Part of a small language model's weights: MLP 4608 squared ReLU, local attention windows.
Each number is 128 + 24 x the weight over its row's rms, rounded and kept within 0 to 255. Layers, rows and columns count from 0. Numbers have three digits each. The size before them is the row's rms in percent of the matrix's.

# layer 5 MLP up, 4608x768, rms 0.0246, rows 1001-1068, columns 192-287
098:181089124092139138143119134135095087111157159130165139065163104142138121101150100158143097103110108191131079097153127122118136154121143069156165173115123138146120145129135116134135114128098101129143097073081170103130119186132189099071155099127154142124154138113087160151126125177091131123
101:127156163115100144130090059154154147121107128113111125093116103170084144126137137134128146171099131158102134148136127093136109130147142119117112116148151099155133151085111106129109159139095125149090141105108125115131101099132131117120141089105096107151162139136122153087127115127104117084
099:143104098112125136190128147117085088134092161116134129142140129151173126138107158149150122145186160146140114142128121172110117138112127106119153113122117137091152111159134141115164100165125167124136148123128129151108127115100131131105159126108148104114116142123159120118155145142098158111
101:141121092146138123114115168156130106110145147147101160121155121116144141130141159144154119104160146178148164127137115117161154109116129124107146103106147127133138094088099091129091159118136154140129153137131082098115151104096147149154136119126149141128120140101139115128131086141103143134
104:116134084152137166128145167148109137112111138120114146159131095125105152131090142089099137116137150146109106115123154155129056148143139163130127138110165113119108148146120141160147121164141109155136143088140115120114101139108169122123131122150205161095121121161139124102120118119149148079
103:108164122125180152185126162129155167162104163112132175170174104113114177101165140182113137140142135115138144168088130104119128151112165133146123133101133109129091127109103116115131139120107150146129125134125141102105140150142129126147154146093151112099091119146128144139167126118114135114
109:105121083098120111161163123118078124149084083139131129142106129135181113187143114129117183133117141099110117131171141140176170115075145179110130150152140125097143146116114150135128124149141136122149130175153128113140138100137146076141138086115155150122117118111132125101147130109102145123
100:136145114132117132128123109124101125148100109109107153119106152140120164140164116138131140149107159111129136131120166138102104129096150135103107125142151096080147131086093139131141164086142138094121159114137132127142142112095159103094105130091132186104057119126115118107092099127100133098
104:142133104101139130192060156175128146103123116138120154148140152149074137092144077142134155125103130155135148145108158125114130134089158153091116136097114099176131139118137166148131167133168091167154137141148106137173108134133147156142119135142099114118131140127147179140148116130083115121
101:155165134170113183110158109200128121101103132137140158159140084155118121136163098130108096100124103095105121172108137134144150092149129172103123114108146086113172155111149137129138110181106114129156139143136133099139102121088121140137156148082120163143117137102129090121150163103133157148
098:140104135132113134133116131144150136124139104186108139136128122145109153155142145135083078127101114127124125148155119119107108123080154118163115120135134190116154143133109149078093147131108153155103142161153101127139123114130114082112129146148143174092157144104127129109121121165076107142
101:119125085135098124176126157131131112102087150179163145136146122162123137135133135145116144099130080110091176140068136149115117177180121157144151169136165158118132107149172132130099133150149109084168145135117136114139107136110120123133139172098136146117168124102116092123153132119116116120
095:156101082116113151119137113131129163093108079130143164117179114138094110113146091080142127141127147143103152131137141176112137118072112116114107106109122114077151122137143144162117162106167136131137147116162080157130108139108143123096160129106130151145149095118106157158130106137079123145
100:106142125130135122130133125115117113098136152143165131148115112114132177136095133139123125103118115170129148153121137139088169160131127115157129141113096096129158119100133149122112105121129158146106147114123130160102161098129185122107168144140106090146130078131101118146131068137135122115
100:118152120101088132141160117150160095125154146159152118128114119118173156166181123089131136138134094107132154122089135139106101161157158167088146154119123139139094146146152108114102115126143131137129123128134140090108150109109105138153118119120096112136086150150147094097146136134113143117
102:085154144128135101184163116120147121098153140088127111097133107178119155135141116129099105156092134145101135113117129105141120155110117160091144152148111104161129133114154130109162137121104151095115123119186127094135078111119136137113129114130109116113160091138139125125134167082154121081
098:137101124104141151117162093157142096076179107121158132104144157164112163169121083105148142126165165122167120160057114117117134094083135147128104135116096136109123166182139074138101151117100105144143126107134125131155146073109165132119139125107131125114113106090110135139146138100126130147
096:126152115181137118130116128176113136159126105096138104110089086095151145143143164148124115133118147124123153135122127156133129158106136129136113136165139128112131120116148139117108140112140149115158123144148137091111141151120111137077123112116132108150139159143142129117121154094105120140
094:089152125148160127147130138142078140084162125154121084136155145140084114142163161103121118155113146106117130105087138109110135127127165117099117140164108121117117182154150133148092087138159167132094116095177124139118130151136124115133136147127124114152125138134138110107127136133120093156
101:136131135133132103114122152141107114133133121136137123152150124174118130187120129087112124109129164087179094136092086131110129170116111137111124124130138141136142123154106132124098165139178140127155113145143106127135137081107135133090128138131109110132097130128158128142139149099098099141
100:109091155145182162129124154082118131105111138104183158126181162111158136131105137145148118123104147134134147145132106148163081109098105098148094115121124129122127127106152106161114100117151129140149125139137151123111073124073154094074131129105140122081117089125140133142171129133119090123
107:116139128127137091123136169150101140130143137167116141107154093173141158126163113067127111177077145126101146108149159078132131131129144096101113203116162167084128142136086084135112131166139206132159163110118073115137126128110138109107180132136170102091117137152126129134100092097133154097
110:195100083134144113126120131105156132168149136182120082121132096136177130122129107161065147152100078107126125119101105174143091165105116139123108088118124113156165119112095090134163146124145149101123157109176140165166151157120115092139156073126138115114145127124130089118149134150107121117
102:140124117096135143142119131104138093144127110081110131123181070155128138138083149126104129131108110116150107133065136127128179137114142082123102143120126115122146127130093086135117127120109099128170157143123136090115123131151132136139123131131167107131141106131101097139125107069139113144
096:165124115148146159099124127155138115174102126131141133147112131141152179105088141149086152121169137134133139122108146108119118127114128136108101148111130157133110157143117131188153158137150101143137134160173071066157133158124137158120146093053115161132130183065121131148142082150094136155
101:127091132123147134109109121122159123139128111135144095144140103136128164170155131104145127090093160124128120106128154135100130129114109106116151126127133106149122112143116075128109131154129157151156112094148148148128115120119156146117104137044119103142136160111149160141153119098120115114
094:104161106104172140187122127082118076104095154109161145124163121114141162119124098213136174131145153103134155159126149132142137131100118174122130147120120148096122147133121143113115113096105121145135106113135082128132113166084105166083122116107125137115136101120123084139100171125151117123
103:110111133109125099132131149122199126110120137132103162081118125134161125171099170125120140111128133175153130140093116143210117132118095159121154184122149097119135158108102118120153119147135101141134118096152130132113135106133176128141144119132123135115103138131149145163122101130150145129
109:106112146114111115143153127110112124108148149141127131085120122162132129148099154115077159154142121145137136131117083125146114118114146110115131102157135099104147142109137127135109115085099135113127120112130153124109115122150184133116128089141152116082137136099100116129149123091109099113
096:101134119137123100075157151109108138107133110125109109118162152108118145120116110128163144130168110114117138057101129149110095124137107159122086144123064149113119153151083107168167108143131133075123117097096107147162158124142145125124153101132086101116111163128105115123149135160106091116
102:089134161145102161170155125146123131141106168098164143086146122180130121113103118116091112095139122142115140165113140193162160129122136138128099135161152187135175142135092143109147119125151127131117197121110116112080132098108091146107118144124113111123159154184141122134117118154122115136
098:125149162097140145124134133146156120125120132112128127120185115091103155109137112176122093111113131134102103115128103115135095129089158114145093129102125146074168143112135089138118111117141129128118125121113157160145148149133162098078151142111076125142142137122131102171110143133118105155
103:117138119165158141144159173116105134104085138137107116118111132115072153176099150089103141129156144106130124146132128152175123113148133161111138103162165142113076112122130154163180139089125118111106185100152117108149122042144138118108111123122155070139141126142077136136118132141090140095
100:119101088098109137112141099174173135144108100094142118130145135135146138098113114112142121126104090128132082099128107146153126129130145149107068131164164157108112176138167114179133168058089110110139100114160146126113146129126111079101165118137176129132149104091123081129142059125111127159
095:102138113146131134093148119130132140107150137145199149101136117157115109116140145164135133137136159125143144148115122153123148116146130125108096147129141083125126142144114113125148094145160117128143150096175102129129147117153122132119111119071154112147065143167119115163162118134129073104
089:135127110108176139147124150123152154112120111092135162074166124107114135162157080084108132113108155133155109107100136130148143115128122134088107138145136155128142133134127137129124114097139146085124166133160144193082110127135122121166118142141121135116115117140120138112101166115148141112
092:146118090125092150169111134061138109130073101127129135120117085129115115141144137138124120114110114134130095104122125105169162131114150144119104148111117104111088112098133155101125121146099170160127150110140114108121098134118155119118097104086090103148123096201087137129078110136121117154
098:136062116151145146111121121111138101108114108176130120128173118125133144125129135108117128090117156090115134110101117116147151098132154105129121138145170079114111110107134065130104155161134110110132141088150124126137175137137168148112093118106178163138115140046105118046117121105119138136
102:148161120143160131146138115127080142109120170099145165166133106165158136165148092106153132141165147111142087131099127127080119090129155130083122129109151121175128154113095127141111076123145114107102142131125090189093126116109137137138116115130131106091133157133124132100120095155108119125
099:123115124136116145171122117147128134139101119152127104128145156103095171123152126148107168161112086113116142118135117099102102162133136144126126120174169123109139122143123128124100130168144131106123113127107145156109120132085116116147108099088098120118138144160120144132140126145096149132
095:145129148127142105130197126144109102074097149122137159115081148135149157110142157104091125100082192124120115162154130131147150100130128150105101143138115161140070189080144133115139126163091083112090158154150145149108091125114151145114113124160137131121133103137144081108117142143132140142
095:131152111127116079146106167107137108094087159089147128126138092128123148123123108104130161108124114150090135148157129169129099148080148113148132158106179095130113127099124154101129178109157143121173130142149119147122129116140099124140162107127140183097106126185136133102106119101126160122
100:126083100153110101119121100106160096128122130074132119122092096126118146116112123105109111105099158116191107121138143133126148159140116125129104164112153132203178141110149146135129086118136088091118159127149127112113130135093128117120076109147097129134145120110104175159134140175095130111
093:132143145180117165123159175134135160079157132120140148119173139145117126144122149135083078086114131148138120160165144126149159123130157136109094089120114125145173141113114122116107077152109121120136104121126123129143081157107152140112101105139123095141110138179126140150126111146119084144
099:123145134163107137073117119157108125119099159112148130134151089141128103142101106126186137106115115120140103111067136110117129098067112098131180098171140104119134127132117123102119127130126140159096170104126108126138128152146156126134139151147104102120097111093130173125136100128125107117
099:105108134153097080153171097152120150092064122113088149142126150167115161141122152189110102123146139130156115128176156146110132142141132160079191138138080105128110114150180125113165090094133158091113145125171089103158126079098134103132088101106114116118106145150148111133105138008149114091
100:132110147143136132172114122201126120110134138128144103123170079155140158102133149140110119120105116094120106148118116135136166134115120115111157153140105103122160136097141120109091153091146123148154134085114106139117116121138153129138124147117173123121158106142098156122072098080153140102
106:123155072151158131132145113134141114112131146140132149119096138165143127131115162125107146125160058164125075107101076088127107150126142120119108137136135125115154168128106109148087127143081145114113118094154097129161124144119115129098106145066111139118128101141120113125099139131089123139
101:089101128153083121151101140151151121170105154118109148136149126113129136126122128123123085119129135137143121136102096178151087151122127158127118137127121092146127121165136121084127160136137115115115170139148144168152138071138153123119126089142144102148146143134040069086106111126149077101
095:139126133153152102111169154138156136089157141139168124128111127120146140116066125180093124123145163141130136155098079135133113125106135131135096171156107126132115151084128116132117148159156127085122118069122119098122132095129115153113120130088082133124160126138114146087114112149154050110
100:120079135147102109160141174132115088119090151131106105106163134098115133081131137125117141135094143112188090112127121156149075113126140144135142146119171105070140151126123106143110086133158114086145113150117120149113165121091121121132116124130143159115136104112118110134114092156104110124
109:112102122144094197125161125115169146111138089147130156114152106127113127113163098099099136123133149129139119167116131131135152160143149149142132130166162134153175123121135120125113159124146169128200079169135158140111137145141157148130129119134130132105118116083101106125113158121097090153
094:134146119149117108209097126126083168142104125109088121148135077091132119103151150135141123142149111139089093131133175126171144173097135103125128151154116134128135131132182105086074158122134173126121186127135108094141085162067126148105140110087115165079146163108139137153117139094095158106
104:133124093151140102104153070142137122158068135103124112105148120120088193132145155113095119118129091127167102156131095107136131130122122118106149135117138125120135128103163144145130131087124163096138141120128080137123152128110111089099103133108083142115138122118096138152099110155108113130
106:101148118122127116117118122118109146145112137143136144141110146136175129093121103135107103107144152110122160112102122152159082153104143116143127120140129087123125125106141126166117157123121155129121123113085152102150177101121182122097117126148096069143137081158119112117133143114119144136
093:156145124143123110139170120114126164146110162148087164149127164157129141151123130104135125130116120137081109124135120111138109122089128207096150092140147109178115120086123121162141128160099158098129121062127138150178115132149145133118109128136121132139095111121154129060103091075109136103
102:100173136096115142122124111132124125174061071100120093053101100104124089147099146136107135130112154151113129086137098143126163152071135129117144141147124123125123142098125112130125127140135118132088153105146114109127109105132116081131149103110127115102134137103148159134124074149092069135
098:108145123164125134129148170147124138123151159107132107178144097124139147090140090132136148113085163160153100053136164087123132108156127149111093093144115150161116152120164117076093101130149188117148140135138122130166116106116150137157130122132110113116075120157079191127115168160118146093
095:106123139143130158145162097158155140105116113149130096136126141145143113136072099098118131126138108088151124133122206118177092142115099166109130117112124084083150120123127103106109124145094120127151114147150146158138147120107148147097097100133100150148159103138162103123115143126089134122
098:130188153147119143144187119113101123107089167085106121147104135141110108148133126115115139136142098124154117087127144101120112136161151158105134114090081103119127168091109103139139071150081137146137110119130114135108099143109169155108145124144124077102091085155167154171134091147120141136
098:124095116145110169123083139110093116133128117164128171113181117181105137119076132163097130062153126158113140120102091115097141152119146134089142167116115139142145137101084112134108131089126141117123153077151078095133151142121161116090163105135163126116108128143129123142087098078147108117
096:167121108125130116102164109130131153160120115138087136122144103179114109185159149099130108120065118115147109118125114099110173116096133085159161123111136134146134142133120104116118136112118120170116094109160117134129118067089101134147133134106140104142129148110119132117130136135135143109
105:081102111084103091166136168122162110121126128097143139109140117130142139164118131176127111133114117143131103140138100074118139136166136105103150124117163102109152145111102138104126107081117135143130201143144135135166132101117132133113172126111151098103097125089114119115137145130140115141
100:086135097122099089142099134114136142123094160121113127103121113125139151120157135115132107124115051114137118127089147155158129139180138170132160118150147120115112127116140122101087075070111118111129166143133123132143133132127139115079147132114134144111147175133130097108115120150139126151
101:142145132091124144106149155094138125144132106142158146130168096128098137102119168144141155114140169121126100138115139128142142101124140136123133104114151120122174188099138095126131130127124103142128107130113121148181134135074140120138147136095118108117100166076117097124138124136117155108
099:153159184155126143171124108121100124145110099125133152151123095146136112158132132130122108159124098115120115131160135129117123111142153136106132121128108077101134146117143129117161128098135156130110130116113150123144120098154119147114124093112117115073146144163105126140113144184105143178
103:114108118098149118119144117115171152116142142133125062151141115127108137120163174116066124122105117173142121077158104170140103113150159113114111136159125121117111208160130071085140114118090148120139092059138138116158125119138130099101202122093124131122145125192128147169100114106105128135
090:110071071187079119169154144116105163152127121153140125160172152146136091158113137090152118133091163067147093144103095126153085141148136141131095135101153138102108134112163126138142125130149123077147132127126131163104104103141139135136143124114136116121128141127107109151181124077142090158